From a checkpoint of a small transformer trained on Wikipedia.
Size: 9 layers, vocabulary 31602, 152M parameters.
Architecture: RMSNorm before each block, rotary positions, untied embeddings, normalized queries and keys, local attention windows, shifted keys, gated attention, hashed n-gram embeddings, an embedding shortcut, skips across layers, capped logits.
Training: 891M tokens, 6795 steps.
Each number is 500 + 25 x the weight over its row's rms, rounded and kept within 0 to 999. Layers, rows and columns count from 0. Numbers have three digits each. The size before them is the row's rms in percent of the matrix's.

# up: layer 3 MLP up, 2304x768, rms 0.0502, rows 911-979, columns 288-383
# down: layer 3 MLP down (transposed), 2304x768, rms 0.0443, rows 911-979, columns 288-383
up911 096:490519509512465482497460508477480452538505506485472530504515487504516494496498532514504493552490524525497524543529483499520512494471510525510518520464476501479488498504459530456475541493443481527505499470491493541486514510536474496480507484515490498569526501529495490541538483509455451497
down911 095:480530497509545485479524448487496480476540469530434502501503525456536463484509487474514471475491470523507513490500466542544492527548544502484534471509521494474516466473544497512553506506560520479506503501492507497476480506520536506520492483483510502505509501524553445476456534474479533518
up912 104:465540526471503483481494464473501525515491510543547496496498523510495481517568504440481480490517440490510496495517490533490476507479466486447531494465469533530473507504480495489484521508522548568506532482519495487446502527520529501520546487499485495481504507549510512491513507511495527505
down912 100:502476514466462519496468490488487492522465491497484476503508460505470507510491485538498502521510497482502509517459476503423528479449491503473480474426487500497505495517496542460458506530547508512480507491510497473504476538483464498510508474519540534501503538486515500518495539527541465454
up913 097:450454491498529472504544466498475448492512501509517561502518525472472517528514463519512519521525493469515527466498513563509533494533493463501478496494477533509472474512489495509497482474506567493463485551489451504468550503567497526489493537499550502531446495499522500433484502489537494507
down913 100:483461507473501480537507501542455473508498505512489509510505514467482520461497527504525525511533516490441484478529513490538530476522514493472478517512502456500529527516494516544488459488531497534508491521483526454474524510538463521511544479512527455484515486492482521513497511501512516541
up914 105:463495485512451509491477489508517508489507502477502503515494485482516496475513446493468469520510489489528524473495502479505538527520462521488478482498517507483528508525435563454516494573504492546538506446500483504501485497500536511498505510539502498501477438491501521444500483482482493490
down914 098:457509534515496509524479485515549527490492538458520472517503488521473516492513495513459524518532498504521504459478499483474455498496491499493493546504467468494493561505485501498537491474487531497488487470517494480481518564475538509505481491493495528507500493464509469519487485458522519526
up915 100:538520516437490509520485499501466527469514472517499519471515466511520513504510519533511500517509458504530519492525503496507506513506495518466543515534492520527490490513520497521504527471531523523481511489488488476519491542536528530522480496557549462498532431518534508515513533469532494483
down915 099:537509501544505521511446514475478496504467531475504488505498470537457498538467506526502492499510471502476496496533472507474493494500501489518486472496507539512513473506496477502514491519488497525468491458471497520491524498500529519525497526487499517494458495508524501503514515492493500518
up916 096:490488520484547489522480507503462531527513490486477509508516508528505516515525534512465503528527485505461488470549504509471470498497493521516490507492478492538459538536512512501510524479516498494484541512471480482453494506507515544499495489488534461482485486467510491491514527476455530488
down916 096:535535487527497535491497490503539473521488573552501496514493504479468519518525497482482509472449489505478524488503483490528482507455476526517505439487521502490493556503475557550508479539508477510511505518525521498509502499494512530492500518491537537497485541487490497506516551533544492550
up917 089:493471518489524539527538543511519503497508523489496470510498482512566471522503520494475492505502516500525538564506513492513512497541544475472513471500487542462506513475503501491516480481544513475502504514497532501498509529483523485490470509491468546444498485502499531526475494532510511483
down917 088:500494484513482458484482487536471484489518449491502532494537494476476509481571504482504491516471501509507456459502469491509493518474449546492507470522523502529443450481512503525496481554498496479484508506491427519505462514498487493496515482465522485536517522479522497457481491499550487468
up918 107:455488512516540531510506518485478480507510463507509534504507463489448487516532524482474487488436494482526485510506499497445517480505481534510494496458516528496504505533490499512501495496485506540488537487502479461548478484520516469522485508487526497477461534512464455515523538487512456497
down918 103:510528462566471484481488493496526499488545449475492480487527535518493530503495518503558490539486479467509534479524522493458512515439504483524490537488489470522520494497499493534497478478561527507482443492491522470533456493489508457507480493506519523518491498479490516505473536478519529494
up919 097:519483519490501477484521503540512509496535481525528573540500485503517535523528513528508457475486485513495499510523466496531514492543508486506487498540495505498472564500496501509520508503501508509482508483492459478507526509529503541452486532503487493518530467482504495519474471510489512492
down919 097:518503484482446518512482527471500477489497515477486540537534492499459507523517484526554475531521483499441519494508530520480444519533482522530503499493484502550484517493479485466499507442521514471459506492495496517468481537508527492538524494509498517522498515493541538473489504527477496499
up920 103:484469497441481491502492522496544464495473522532458528495505481505505447522494506515490467511516478498494442519441495468577468529525476494509454486498496457497492474562523487453518532525510492519448505542521496478541532476489505467501550520506519549486505467538447484464556516460519506502
down920 105:494472479522515495500471483467496501527503531532518500486493479477501506486530530468470469536495453526472494496548484466491479463544504522445430501486518542468475539501500466488516458522517496481487496539478511500505438510545476508461482495540528509511494503527498531491540491512523513539
up921 096:535532505463487505497475497506517474474528504521489520516465493502511482459459532500454493499481502475490533492486508521480508533499498471487537528506535508495492454520539515498504486523505549546493557516474507490517520487538496563524474503483512472531518511513536508482524463523513498538
down921 100:534459482487518543505505521472519520493476532504538497486515491527507479492488508485527500523520493429485542484457475493528538475477487452524535512475458454499465481532532507528500526478538517453526513528493527474462501462470534485547430516512493546481507449499516497472488469508496486499
up922 094:494484566525472474505504497497516530552463498482470472494500476494550528518495461493524540532492503499493499528489524483523494498480536506532472482552510535510489493476516479497502544539536519503502504477473526477488492524537505503495550463512473487494537512501502476469488496492477510541
down922 094:495492466484555463481517504536490424492512532512526525500474479508498494518532510511536490478497465499487488496488477504494492487512501494455520502478533530485452472488461496527478540534459494464479506519492478511516475492508499512523517519516478527558446493506503544535483483495528512488
up923 092:444442550523494522526509491482504526491524439534490492489528476542482502512530495494560430506510498500498508503470551508496507466460519524495509472503519497517454512518513543469485489536513505487462452430477460524525514476493476497509546520524509437486499508511481541497486502504509494509
down923 097:513462491498460498524504507514521521505483452494491509482487494504488495523492557464487471462493473499486508513537526503520499488448533494477473498475545524557477500547464533477466511507519484508510480459487484443536521512499533527487467497523493546494554523520478513562499443514488508505
up924 101:524500499488506483481522486489511520517533476509522520502541479452538515498500461457468519446492541501532523467494517508478542513512470487537495515490510527478451491487465499522473490454482474499496538454484486556462481507495545474561515462515478491534479489521490552502524498502509479471
down924 100:514508518518467517503523512511517534510470524534486467512482516494503504485515510499500454506461501499517476517512512524504487452506492512494477488474497537518484558481540503515509478526528503489529516533474516533470506516506492512471485520477498489497487482510477507522551541492476488509
up925 098:505509536468503490503514451508512497475456509512507505515496524451462476535511519485506454472501533454509469530498512516534517513511507508508488511479539511537528506489484483556520472483497520514516488475475504500503504510482487493526455473485461534500490515481502533465539495496454509521
down925 101:482484518516468468500517450518504476468529445481477481531494523476521488496460496491518483554499519532449506479502499511539519446494530513508451541507520458523496551521497479448466480499503520532507516512468497504512517509512504490483555551549536480478521518473535496480498497472475492468
up926 096:496451522518518469514505483465483489459489506452510502525487482509475463469556550490498485505517500501477517515479568497463517486484482498544480498498519505537471485564522514511512530554497514477502493495529463492500523478494481494513550502542510488488522520480553476517518546502512498547
down926 096:497495537516501499523510480538470498540518481518526507435562515504503494489458530510481483515494496542463480460463499472501464524496478459465487517508491517515516528519445474492487479476461524461482497503431489500517484531500504521489514493465493499531512519514466492490480495481494565479
up927 092:494471477460518512475493469504532521498482498535485527505521493504499529478489531543525433484530511515486534477524517502485480498518474482508519494519476501511499473510451501464498499467556464523495464484501468490529451516478509483519497472482501461525461503520496494500495481503527533493
down927 093:512471532469509519553438507471499519465505522523502484514484493518486510482482500506504480519516478494474521510465491511472488501506493500484481563497487494495541489516492483509531529558472543473494468481533506469525454517477488515519504512527525504476471495484545476458556511493518498549
up928 097:522518512487465527480454487458528491493517486526540545495523487489482496495521504480516494469507450510496495508468512462522484521479520536498480518497522530555495477530470471465479547519483529517437530498484475478493493516545508476493535456539490533506513484503510514508426491484488518531
down928 100:499461505519490480547518458511485508452441531481466480506501538484513494494491559513494479510548517501469474517525491453537520488508518445487464481513533470405490540510517501547483489514530493486488512519478557473485548470499521501509522593485494470480520474481472534521509482459477525484
up929 087:521495473462480500507507485511473495525505518471515517518557490459500507504521505512478468509465546480513483471508498503488539526469520521489522478498513520485514520486487483518491466506476536495489478504517484531448507511520482511546501470515484474518506507517479499509435524513508520505
down929 085:514486503495464496502498509520544500485520474498486501515490497472503470498508520478518517496506444477500511488466474499490470505535452495512503523531513506537492484502482512452509492495483498506515498497509475488490511523530532471476535473530481512504513505494539506521501545512516491453
up930 102:524448513507517500459450490479489454547549506511478533496525550428491507503508475470500503536552498510467455481490545514501497489492514501481531497497502482511531500494500544504501511494505512497532534462518537481538498517502504540511526430504473473526520477495505526470492548551479473464
down930 101:501512480513469539500530487491481519506420484505499534477513484502480494508457466510496534489501550493525541462515519510532493529454529512521489508511480483516489555481527525462478469524486514502515508539502506473518494499495490459514492479498530551471474472479486493498478529522487527510
up931 098:480527508481478482465523476478548476534477459535474495467512554453518487499468516554477521450506496490505512475516519479515486492486530488507466520541467477492540499554481508531492488533443469487488536491503483497486532490513550473501536496510457481548500479508491506511503502527462532545
down931 097:541493487486473534469517473535508497521508524470514494489507468457510477476493506504522520484481522489535502520502520479492479488490478519457468499490486455521469440502491509460484490532466474486474520519472538511500492522460483485500483499473510535565466497491499449483495477524521563478
up932 113:532500528432479510522449470484547543490528510521497488511478577489536480513489501509451502461510458490554452505516487557484488495524495504489524495508528490502487458492530504507486497513453542529480541507538480497475528504554475478482521482488475490525508506537483504412532470479517522513
down932 111:486511485477482495501465485488460426470495488475503544500504464523489500496500507496484506511527506487483456509488467508522486483520482480479446462502495499546479473489467521470519520507537485498501472516440519498505465507541504499499519506474516538504520532511497518458511485522515504509
up933 109:496503468495492521450517457503483496527526492454497516542500505496504523456515480554494501525516464454455501477536467463507556460492494493470492503490529508544512463525470531524533477497510475496500519504504531525524485504512495500476478499521494535482468500518530494459535524491463496549
down933 106:516492498531526521507490461486484523525490503506528508488502517505498547515460483494476486564488512500420489511474513498472509500521463495488502493476467505492522469448497533497502508471522507464522450497508502460547463513456453493500505504533515514484449520501446476485488527524514497484
up934 101:529479508530486477500531472524542497527483524499494515471500545444464507466519497502447499480516476478497520498531514513539522495519490504465485499501484496501502489523518536464537529531534515472492508466492514491538475487525534508487532462519467488527517494496506494493537509456515446516
down934 103:505527481532514503481471508496454530469486512521466529496485510509537522483489530479542450496439496538495490481480512503508465500503485490485509514521507501489497506480482512500474536492467466491464487524499501502498474471542473504524521479528500547516528504482557460491492500458509519485
up935 105:500487512473547490524463513484512452487463491485517514512489473484491513439497474499503434451491513493537527486516541520494507494579535524466507501505594467530488482496514494482521561486505474512502457490476485495497504540467489487520476500504523538556495459508467481488517499480530495529
down935 106:549503497517491476491508524464510487502461496466436491487516523498503478500453456520512475515526522461505514510478502491470499481481488514488500505481504473530491505512460462505455480518498481461470488491513510527505442487481506485491495461546517450518492495443473502519538523489515496518
up936 099:457474508491507486490489520481487501518521475456544533480519511505493431481510513494463454487501493522470516545502505536487510478516487490535477480525503531463466513473492483489508501506512561490506469475529507499513531516506503470501462502510522490494510492495487491509505527491512515518
down936 102:478523479494471501512460460534516511501474515510500522492470528498547546481490527482538528483495469516476556535512484527491494515488540483479427508500497452520513491474527486525468478497570472537511487519479497434496501506542486433523501517501482506497498504487493536487475497530508505528
up937 095:510465508493539454432480497469486528527500504503467529525562505539511505501486468499505543533511466567456466536492499531475530478535458515496459420513516496477479485544486524471494493523531503508465496471483526489540519471494520571518523497503484515521455530520526480477509496499530496504
down937 095:548488479502523476463514495475531498520481493477523556466501545493473540487524503497501491469516553465512524489458536517554493467498504502514510542454482522514516507498440493507518508510469479462519500548528479496489520484531476535565480477509483502497526523451485502525484535505504497526
up938 106:504486515516516545510478467498506495494508475512466513512466519532571472507479476459503512482516489497543505520516510499511522555470513500528508494544487480506512464478509492489523506482512517481493502509505501499486512532521496492499522496499533505505512512482510467529503514498517494494
down938 108:501487501487500517485503473534505490535507515499521482517517468451475472504512537483511506492508479464475504506521466519516473504483515482482486491517450515496545510541480510510524534482474524507469511543458529526468534433497528519486488526555491490505478507504475515520505462493547517491
up939 094:463501543504483488471478437464519484524492502488497509548480498532503507498444527498523520469510521524507470518547470506486500547534479511489459508478482466475473525503521512544522485529515480575497499512492516471474485494505506509499476492450535504510540551484491507518535492470479492509
down939 099:529533487532490492516504474466488516516510479480561531476568474526526507541499498518505475515475547492499502496536508497502567550529484532485481483527515480485478521518485510556509473524463511500542507472501493449503491509484436556517530511511537539508514472510496495534494539485495527520
up940 100:456504506508521432505474476458484512480495489532474514512488512524468485493483478456476519543486546513516485509499497533514572500508500520506537479538491530454547481479421491453465516520501483462466476529572484509474512507475499468496537445520522446529495484515523527494491460532464475493
down940 102:527486511466526527511507500488515505458518467488473498486490486496534474474521500527499502511503495503503537473477501455456526482475499523531473525529509523510546548490490479495517503528555505497527471488484515487486484501523491476547510497509499512491545515471438470558502484512473520473
up941 094:499481516507538507458514534526472475500520490476532551487504511511477529529492505538491511469519495498523491470510498493515517447487516515523507525515531458519528501491434560507527545490482474488500498507558520503494473479500464528484447470522505479492538499527504555476496549502439515472
down941 095:489471486503495487475445480500512523523512469538480493455489473474503491467538501489494454542474525484500525468478459496528527521484489534483495489528493536510504515480524450477502508537509524509510528485468502540541467491502495534539534540531503466538496487541475489495498499456491509460
up942 098:499475493491552510494511478525556479500537487558479504512511460468520493475499505521495541487464495520507528507494504492515494512511527512511510510492457508468450510517500512476521543474475480524465509519478512491504518492525483514466499511501527477476492472528503466541517505489511515459
down942 102:501480524469460486507478500520537527490521489460473472496512497491470516479483508495516511507477502523451523479551489496493504491498514447512447477491482457531521495482491473496490523498488515520466499485506488513504543482527537520457515500547503493476528525523511491483510469504513473507
up943 120:490487480492458518503510507489475504494514518482491496497520518500511528471496451478518495503537547502515508473459545507531520512518493532491542549557530535528489421493490512482480540554566512518539491483487512483478509528490527551531484428530438438528498470539491514487475529481554539520
down943 119:488511529475467490520530465494467549508468469520483481486500487503514473493507510523503516525493514512523500509499489511538456515510528521526515518524528509513536517514493485490479501502551544533524466550494513515481490519523500504473498472502466498483493517488494458490484489497506546490
up944 104:493537511464506450486546479489489500515516488473525536541486488493508447510548498500451456510495519465499475511527502471518515524518462492488473507470528497523495483543493510483511516492500514509509490479488528503547481532515443560542499452489475518502481510490496475521500468482494501500
down944 106:499541539523568525488489522446468516502530509508463488528501537517514477494532493495532490498558478494502520505501504447517500503474486495491500472512515515494483516507525498497486481491548476503495488551516515513473471484477495462479509539510445519507515540518520505467514461500494513485
up945 121:498520461485531525466489448487509514489549523531462493543535550494519507493477438487475524527486506513541470476496442466486523453528533496515522506524477548492464482473478525482495566508485486498500510533492505524486479508497528466560491474495453513526481490534483510466503478508472489496
down945 120:487473483447560451511553474491508529500509494524509441508540533493488478486541511459464512522471524485477508505481472493480497506485556497508556524542491515489503551505516530462477530477523529522513487500469504502498498471506488528511535470488496490504497516485523482513528486483489516518
up946 105:458510522506469492475493485533505523486514473506465503500508482490485474488506491505478499488511503489463501513536514534473518466510511466478483532515512568524488499517517522480471528483476498529473528523532495498550510509511504511463502519512502481524459498516433473485505463507546517495
down946 105:489485511499534520471494469500525481506492453521564498489475559496490509521477472495492492499507481491551528536528500503504497481508502460485489516509521497477475529481507467518543492516479493474473515511482468484574451510461519453479471481498506500533485500487504473482507478508476495452
up947 107:451527539490524484535476486527537493523478492461467495482477491503464455486546500521543476479521472442494455530510491538501475507452458525486495443552518469542518475482540547515469523519494497497523537471514519466553486486529467518518495451524496511523494517498496531493477478487507523504
down947 106:480472529477538499532508474512506517544521455506454502471480541494500497533510514558507524509463484463483531472477512495447471499531504530519490500506520546479537490507497451528500501453502511455526495480539507485529490504464496472505521479553488505526509493491553516495517471499492485516
up948 098:478531513512537512513476494479536514496513529509515514496538474508495503535527475500529531507506491523504517497505497482465497491495541468521465507564525490521535468540516491500474505481466540488504498490506517464479501499507483545480473489482511457513473501496508520489454503529475486516
down948 100:481496504515445490488526491539488473495486539483452522501512469511476500498462572521504510515490498481485480496525482521548505502506492446485510463534503490565506534537505493489525534485545521554498491502483519525505512462485483514487522555559494509470481465506510515472481471472505521493
up949 092:479497505518517476466512488513539471500519509506494552488558492493492522443505556514468528484469483487498524547488503523484491478504488534528472481486533511527475523521488464521504502526508529525503483508488471499503484506514510490538514500519494474456459519507465508526493504496535480495
down949 096:482511530480505510509485463506518505500507505511501516518498494519457447502503526473482541512525475456505510515517509438560541521489501520522490552492527496468523457518463492480548489477472532475493518500502458496477485460510523515512500513461534481460458499504488513505523456520477499495
up950 103:490507475497554540496485470530477524500510503539502491491495513516474510524498507508506502497463507467493479485504494485475477534505529470503509509536476475472509467483503476464474525504483482469502498517500550519474511528541495484548479510571491505509509512484517469472547529474482485493
down950 105:494481551467521478540490513510484472489488486458468494483498463430481557504481536525520530484499476476473483509512517502521519498462487514507498541540483494492552533528526486503529512480521500493556486505447508498504502478507536503498447528524536467483497515445451508502510463466502503480
up951 092:512488511544498510491487455502511488514492502540484494535501508503502496456494511530519512539524526514495508497488505482448486492487461502545527529461459525483475529516498498479546524524472543502497473489469522495493501498521509491485516473480536513513476437511446499518510530509485522498
down951 093:482489484509563509458504561512535487486521501509481508532483442463510486506471470539506490486479490504502472486496497483547537382508519480539503519500524511474508486524482524504503485477510485496515545512489504486542538462513491503507536470485498463468508501453511483526464489536526535514
up952 099:547496514518535482475522507468507498496491488530508534574508499508466487463502475513435505492472508522496516490503513485452496483508493483542483516464492510518440518530495514528496509496521514471462505498502489516479501508517474523559527486445465489493477504471502495513503466518498497478
down952 100:508480504515477504483532489532511454547530479514474479477504490496460509473506511514443500496489518546481487508532513448500525489502488516539441542468482516464517549511563457551503520492554509493509480509473504508449476519503518484508551503493500493523470500513460531484526477477532536479
up953 078:503508470528479495486474499514470507507519518511504464533517546539465500495554445525475506480489512519501457502499486501486504482487448501489481508548491497525497479505495506508527502551497528513505504492522490522517513511545529466566538477538498482527504503493482576510504509508472505502
down953 079:489503496517530523485536461480499496502511483529495508452534491492534518503477523492526529479453501506538563482480529480475492516511488484488498500496499518502545494472525491474498483435524486527499496534507510465475507515439483499477469515446484525488518530520488447498499509516520480500
up954 119:476467486498528459513504468492509490495505496500509491526474502516547522523509493509489503487534486469506511506515511509485499543501506467486491500540470523509536535479546534511531482493451502486504490481485497477533519531512464487452469525537492511491510478482469469484490557524501472473
down954 114:448512558490519482496525485531530525500439490515500510466483507470494503519492531507503529509520506496498530480515488467535519504489516494504519505515506527556476517460522524512494507479498505502511524515538469497524474531451536460478458493473484523534460510520514449453514538466513468473
up955 099:490522462462464510497466520459510515519553546459504479506468509503484536504499500511514493497451537506492504522492492451524537510478529455539505533498461518475492483504469477516545497491566553480506505486510507492496499506499519445539485491534474466481507513505494555497539521503477487514
down955 100:478511500482481495500520480544507518467489514513516497465488483470537414479541463496530523481502482537526484474549488474536468464495522509480544489525511527514480537500498517477503525547470505480480493467504482437493497525476483515518546503436490474496514531501467504499472504502549529519
up956 100:529486455502539538481509495502472474499525460543524481475459527477474505472496476497468476484542514525519452503489474500516531495504508516512525535476516584538514502480476532496483513505480488510501533494493506519488501524526512529536555467500499469507531495536463519497475552550538486536
down956 100:528519463533518505503521502486527519499488559504542513510514531516499499521490494522494514507536514501481508503472536499507500508523490490518505495507528523475485493491505467540492482506493479491495474503478530456504535443501466474527527549488459488544530472525437540455493480506506513497
up957 105:526512509471513499475466506513489487459523463518498519493515501473489528509547514438498537518464520440479491477519488473505501478479488485449493492522550530505478492543462512499500496512456465490489503513549529518499488497501535436516515477541515533499498492508491539474534477520490495496
down957 103:487497492504484452529536481491505515440532520526510469527482464462493524520488537480491553511516520500524478510540496478474526505498486498477472477528533533473518527506459496498494482550511480516511455469474468446494497474445520504484461490482490488522520515502547512521515475507517538504
up958 095:511530499484552505492494461518461468455516479499516491518520488501454487514488496502496584523496469491504524482520478500496472520484507509471561494490489537525480479489506492480512540533485502495525508489496546482508462536474494530542535451489519481526504497509484500487486510495481532576
down958 096:471514521501485502524489477507503496549517504496488526503494494469545480474511524509518497476476496527490502500482506499504518526531472443489484471477470507510521502509453521525506464462517472511513510526481491478470513523512537471495500522541475514489505534504434493507493486493498488473
up959 089:495459503488532481502486522481513475477497527516507513502460523488481483490550562512486466460556532518493518534521539508509525474467483512505511514466456506520457543490496549505559520507526485487508470505481496448500499496469539556481480541472476444486507454523479527504493491544540561497
down959 091:494480483468508496515458504538498516521478516480510506528463476485529505478495482519475462554514517516510457501485471501474459493522456501486516537495520501477485477485483515508496508495444477551522477528521510548470525512497496532478497497501454526529547508470477519529506493510497480477
up960 091:487462536506471483520511500483517486513496480509503541475480510520535501475556471431498488492514508506516485540510473493510474511494483490480483460495479528491525524535491488502557483469556542534456485486537480462551473513546531521516492529462477441513573530494469515523535504503533532500
down960 090:504414468501541530513499479525510510529483505530500518520462482504547485523480541513500515490438536515479510509486507471520495537509476466516518516511500512537519475519477449495482527491468476495498518523496493503484495500487452480465556512484505507488443523493512518542505494459478509497
up961 105:492479514516495534490497468523534504513534462516495521519492485486507528501516500502486556488539495519498516546505508480492454512501537518531509521495534569486523495547548538539532523516516486523509477464536464470472492550521540528510481490497489464458528480526496537520510518492511456481
down961 105:508530474439482452518477499500487489506495510488565519528474464473499502519525462502532523504497554490533507527490493465522480558492468477501504496497530509539467464517513493532511492504466502473501493515513445546515523472478498533493504485494477484526503529482491553483509549525497468507
up962 099:492514507523519502503506480525469525489505529503499505533508501510496499511532497491494487467513505473481500516546508527447501511509485531532479461493512495502511493519484504467510488495543509557457529483500484521538504537510496502501465484509503430529509502491509546434493575489482481531
down962 100:478472496504474482491492512506494548521484514490528509528478477523521511506473453527483481491476501461529510560496470483512465522492503499565471504484515540452516539461499486541494518484469489509465472513466511517475494485466535488458471527487492480489501493449475523479517471483491519501
up963 099:432470535474521430477472492485487533466539510445456474548420529514500485549552488480478489523497501537462491510502479511468538497493493490513507496482508513454496488495529522490498518517566525534507523504492543522523543512460492514496498517490544463472516502478458498484516518529524494476
down963 099:551508480519494534531495514446481486499486510485542506528508517522477453507512490527477499500511505518493495513465433483488497461528510491496494539443478510455514511477439488520501517499459507468554499525495467529502495467497467515502488493505481503443508528526498491528506489514500480523
up964 096:529424484435482513511477471488501489461545503477506495492490524532450471524474537495491500454480517485477457494478513535483523519530482502513559478463542497535490482522452497519529520512501494507523525524533487484480549464509565516485442497500556461493522495507529485513486475506481534499
down964 096:561432505515502500513533505514462515531483530506509448496509496492532520499463520493506553494517492538500547476503511494517500525501466489489503479490441500527522464483532474511473474519515554507510504507543533510447535511554446485510515506517501518464528536494450507451542457529509502483
up965 102:444455474499534508439498473517492502496520472499472517498537479510486481465486528520482462494510488478522501504538507484468501505514466465500503534469494513471496505502481487506527495496496523513505509530512504513519558483499486458513495511487460510459448525445508493521505553512477512496
down965 104:529498528485497502510503449532492512498525513490516487508504491521426515479546503510505492477495459510502499520508481500530448487506510522507534487489493514503467468500497508515489457512509494506508473498507477494496459467479504510434524460496538503465462454517510512536524494462487504528
up966 109:478465535472536516455515447507509505485491509494486513550534459505536489472487506474527506476498456535467506520515459474506499479525471519480478527524462545502505507507525504516510497486488515543447517504510475506502525509542502526495487479519493503540472526509458492515488514500487461473
down966 103:484488491485492522482527483498521483506473513461498498471513553477508569521502524528508498493508521511533472538495514526506468489519494508549474517498489443536522488482518478523523475500519454496487529478477473537456498471480473466475498461461486494512477526500509499484509483512520475492
up967 099:445454494487493526518500492504526474513511509423448519491525505494527521508522482528513487447500459514505507499533468510481523522504485524512500499509500508489478538474516538466502527527520497536425487484521486500488516496485505481501483468504499498536452531507450449494502518488448503527
down967 097:469532499476528517521462520486502497504487488487502497487448504510470501527516470506544470487550476500480498477451467488516540507520515505526518487518491501485492521489465486509510489502469517537511557550503494476484496484485533496523462516482477489450486454488468442488495509512476515485
up968 101:489490516482551498490522495484506509510527446474515530521486494459484468500494477516484466459513484529498520484516518515502563528549537519510546495495501553508539548516487544498523526517477488520514485521499491491527490494523496562497514478502505499494504486498503498489535508528521512505
down968 100:464483532483495479519508494504480535509500508515490497524501495489493486507526520496484464518478471494482503520536444509508489488545527535501537470503453475511491495439493523549484478534509526495479437510505499505472484448496547533486536488517492517511517538511465560505505443484470500481
up969 101:524507537477502509448543473519506513484519458512481468517537486453497445494504522495494509535483489518506479474534470508486456511523504525464544487533483515479490482484486515468500525503466569497492510472512528480504495515486501540486478481500538467489531492495506514485489515506447469533
down969 101:503517477449492519486506498495514483505493526516491502562481529507490472463481482511454467504462459521479528489563493481446495475513512506513520524474509517508499522480526484509504514527517531504508496504516519477526497486513501514486482507519499507497482502447514522532553515477537449506
up970 110:539500490509504484472499483483521491495487513482505525500541535509485475467487522469526496515505505495458485525506477461501507502519485541518461461523465472491512522525496496487491525498507473487501512480538503538548513476487486470496478477472469506485493487471455518490443504552488487475
down970 110:496550519522516488492501486529495482455509502493514478455551518515516478452489493469480449511529533472525481570458514460463493489471482517537465514482534471521458509518501501505520492484493480495487514443471506494509493471459499499503526450469525502456500514505490537495524552512484474525
up971 098:515542523511480536529547500487511560488485522512480481497503517451523518500493454523541508454513521518563533515498461538500477521476540522499619463502454490497539459491537516472506516492511494508484510490491500526500460543522446554506491555566474503501534478501529504432479517482503509532
down971 098:486461471496462493494486509554487493439496508489511493502483471505503528449470529477501507518498498493497522496518555489473478509517510508519486478490466447494480514517519512531490469510505502530472487503469511499497527492498471533507507486502485499522499514444471514544510502477520528518
up972 097:505478524488501489468451482447510498485480482492498508486499510516528474517519483477552473505535482473521450521467532480492546520496508488494479487482530527404534483488450483514503525518484524490455536530557515517517492542488546482508505474497503530502546522513479528488541544508449494491
down972 101:511478466515483505473473541515506471478520482507517514502486472483509527510519482484528490555559488505496481535487543528497468506518496531506451480518515488535502440502463489501485495510530459487485474491487509505529518475496500460485459465497500484524483494495505497503481517507469483462
up973 116:503457523490493503443516468487464498505453500539530543492536485472479489492487535484440485485515520479494504494507498452432505498515508510523486496500535544535457511475474519499486582512483509499513492514537529508491480500563502548542482489542506488479509493467502503462533481549549504489
down973 113:517517523526476525477501471497480466497488508524501536457527505478532457498535524483474474510536514498457501556513498486513510514510502474477507463462518553494495522492525505489458470510482500528525519519495512463508442500485485479495487484525515524467499492498505530463532546521500485503
up974 097:487541529452532473502528468488471503472473503496501517450531488467489478464463475497450471501499480492500488506550502542460529530503505534492498506537485464520504498481495502517473501493502492469511531529535470515450506477534510503537527486539503496458463477495462524492525519519483543478
down974 099:527526515526464474538500527483556487524533519462490493469487521502481526500517542537482525517525548515492504513515507488490478491477503444515444507515493526500491525494506489543501520449512554456462475466458540461451510469473503470472476507469497509536513488488508472511506490513480497489
up975 098:450523537455525502496513495538520497476531416499436493485522466506538500507482512485475507490515551503506469500509484473488449536483524465527520488505469521468475519489488475509505508510447508526471492486490506508478521550503506489505501515508483503556505467479476525513514514540474530501
down975 099:481501536502489521463504509524497482484513499521496545500494461497511496488495504485501481504459504539560500514489512446534481529521500552444524508488490464506499507434500542495443483477554526525521504490495501528514503523454501547478560485465510503506479515552570490478499523506513449472
up976 096:529489525520528485513479475486483449450508515482591534489523493513509510494543498478497494502527529473484494487502506534441513488466463498474480487552506505472526533533515538515509477501539500474488478461522467490507512476501501509505530500510501475464497519497448520487522466482495501533
down976 098:507511493497561501499534506519471496502489494482504479526479493514490528475508489496506495453500468502457492455508465477496493513514529473455501521512530529462464509466506465503480505514524506473471478524490520480500485496503515498471526523491553519449519498496501469513515463473511471451
up977 103:530487504542518511512524458475487477537498529538483492520535510534510495457508531490482498487496518504498531495497462484481503534476492514528495533459525519492463505499496526496517513533468488531506516519485523485515491514522466535500547523542454437483513509505471524501452471541528521501
down977 104:435470488522549488500479485471538487542493550559477498465509550495477503474529540519513469482481513516483496542508528504541492518485490481519495508494476462505530548496555486550519517477519476508465485471464500470479464535531444459472543467465540483484523508481512552474532475527503499485
up978 098:486497506471491481442536473507474520483494481468503511491497516510462454493479466539540543529508480469498531495500490492484570491485462524489485486527474497507503494515466505445488493497502534497475467538543517530513533488504501524522533497539528489508487503523547512490515513521502495495
down978 098:467477477537524514532525557517533496465495510552492463493470506537597528488536478464471469496515508519498471489492505503506440514458522471509483496492519461489476504480517492540528504478527491484511529526500492471546489510518522507502502470494490497490539516497455515518515492518470512520
up979 106:497469513474560484470477487462485532457459503457463515537458449501504482480532496518480482484487539495464482517507500478524491527520512482443543471506509545482523485524460500449488497504472516531520505482513515476507494542527473458522525486489470502505488474527433507488503478527505506489
down979 108:530478481488500474494502502484540536569496497506466457492477508478534528489510521497447495555502505460493548483481503475513503536496505475542495493441483465517504483535510473516527515482509522467503491473509491501501485499461441525486494478492512519479507507473485477511487507504523491504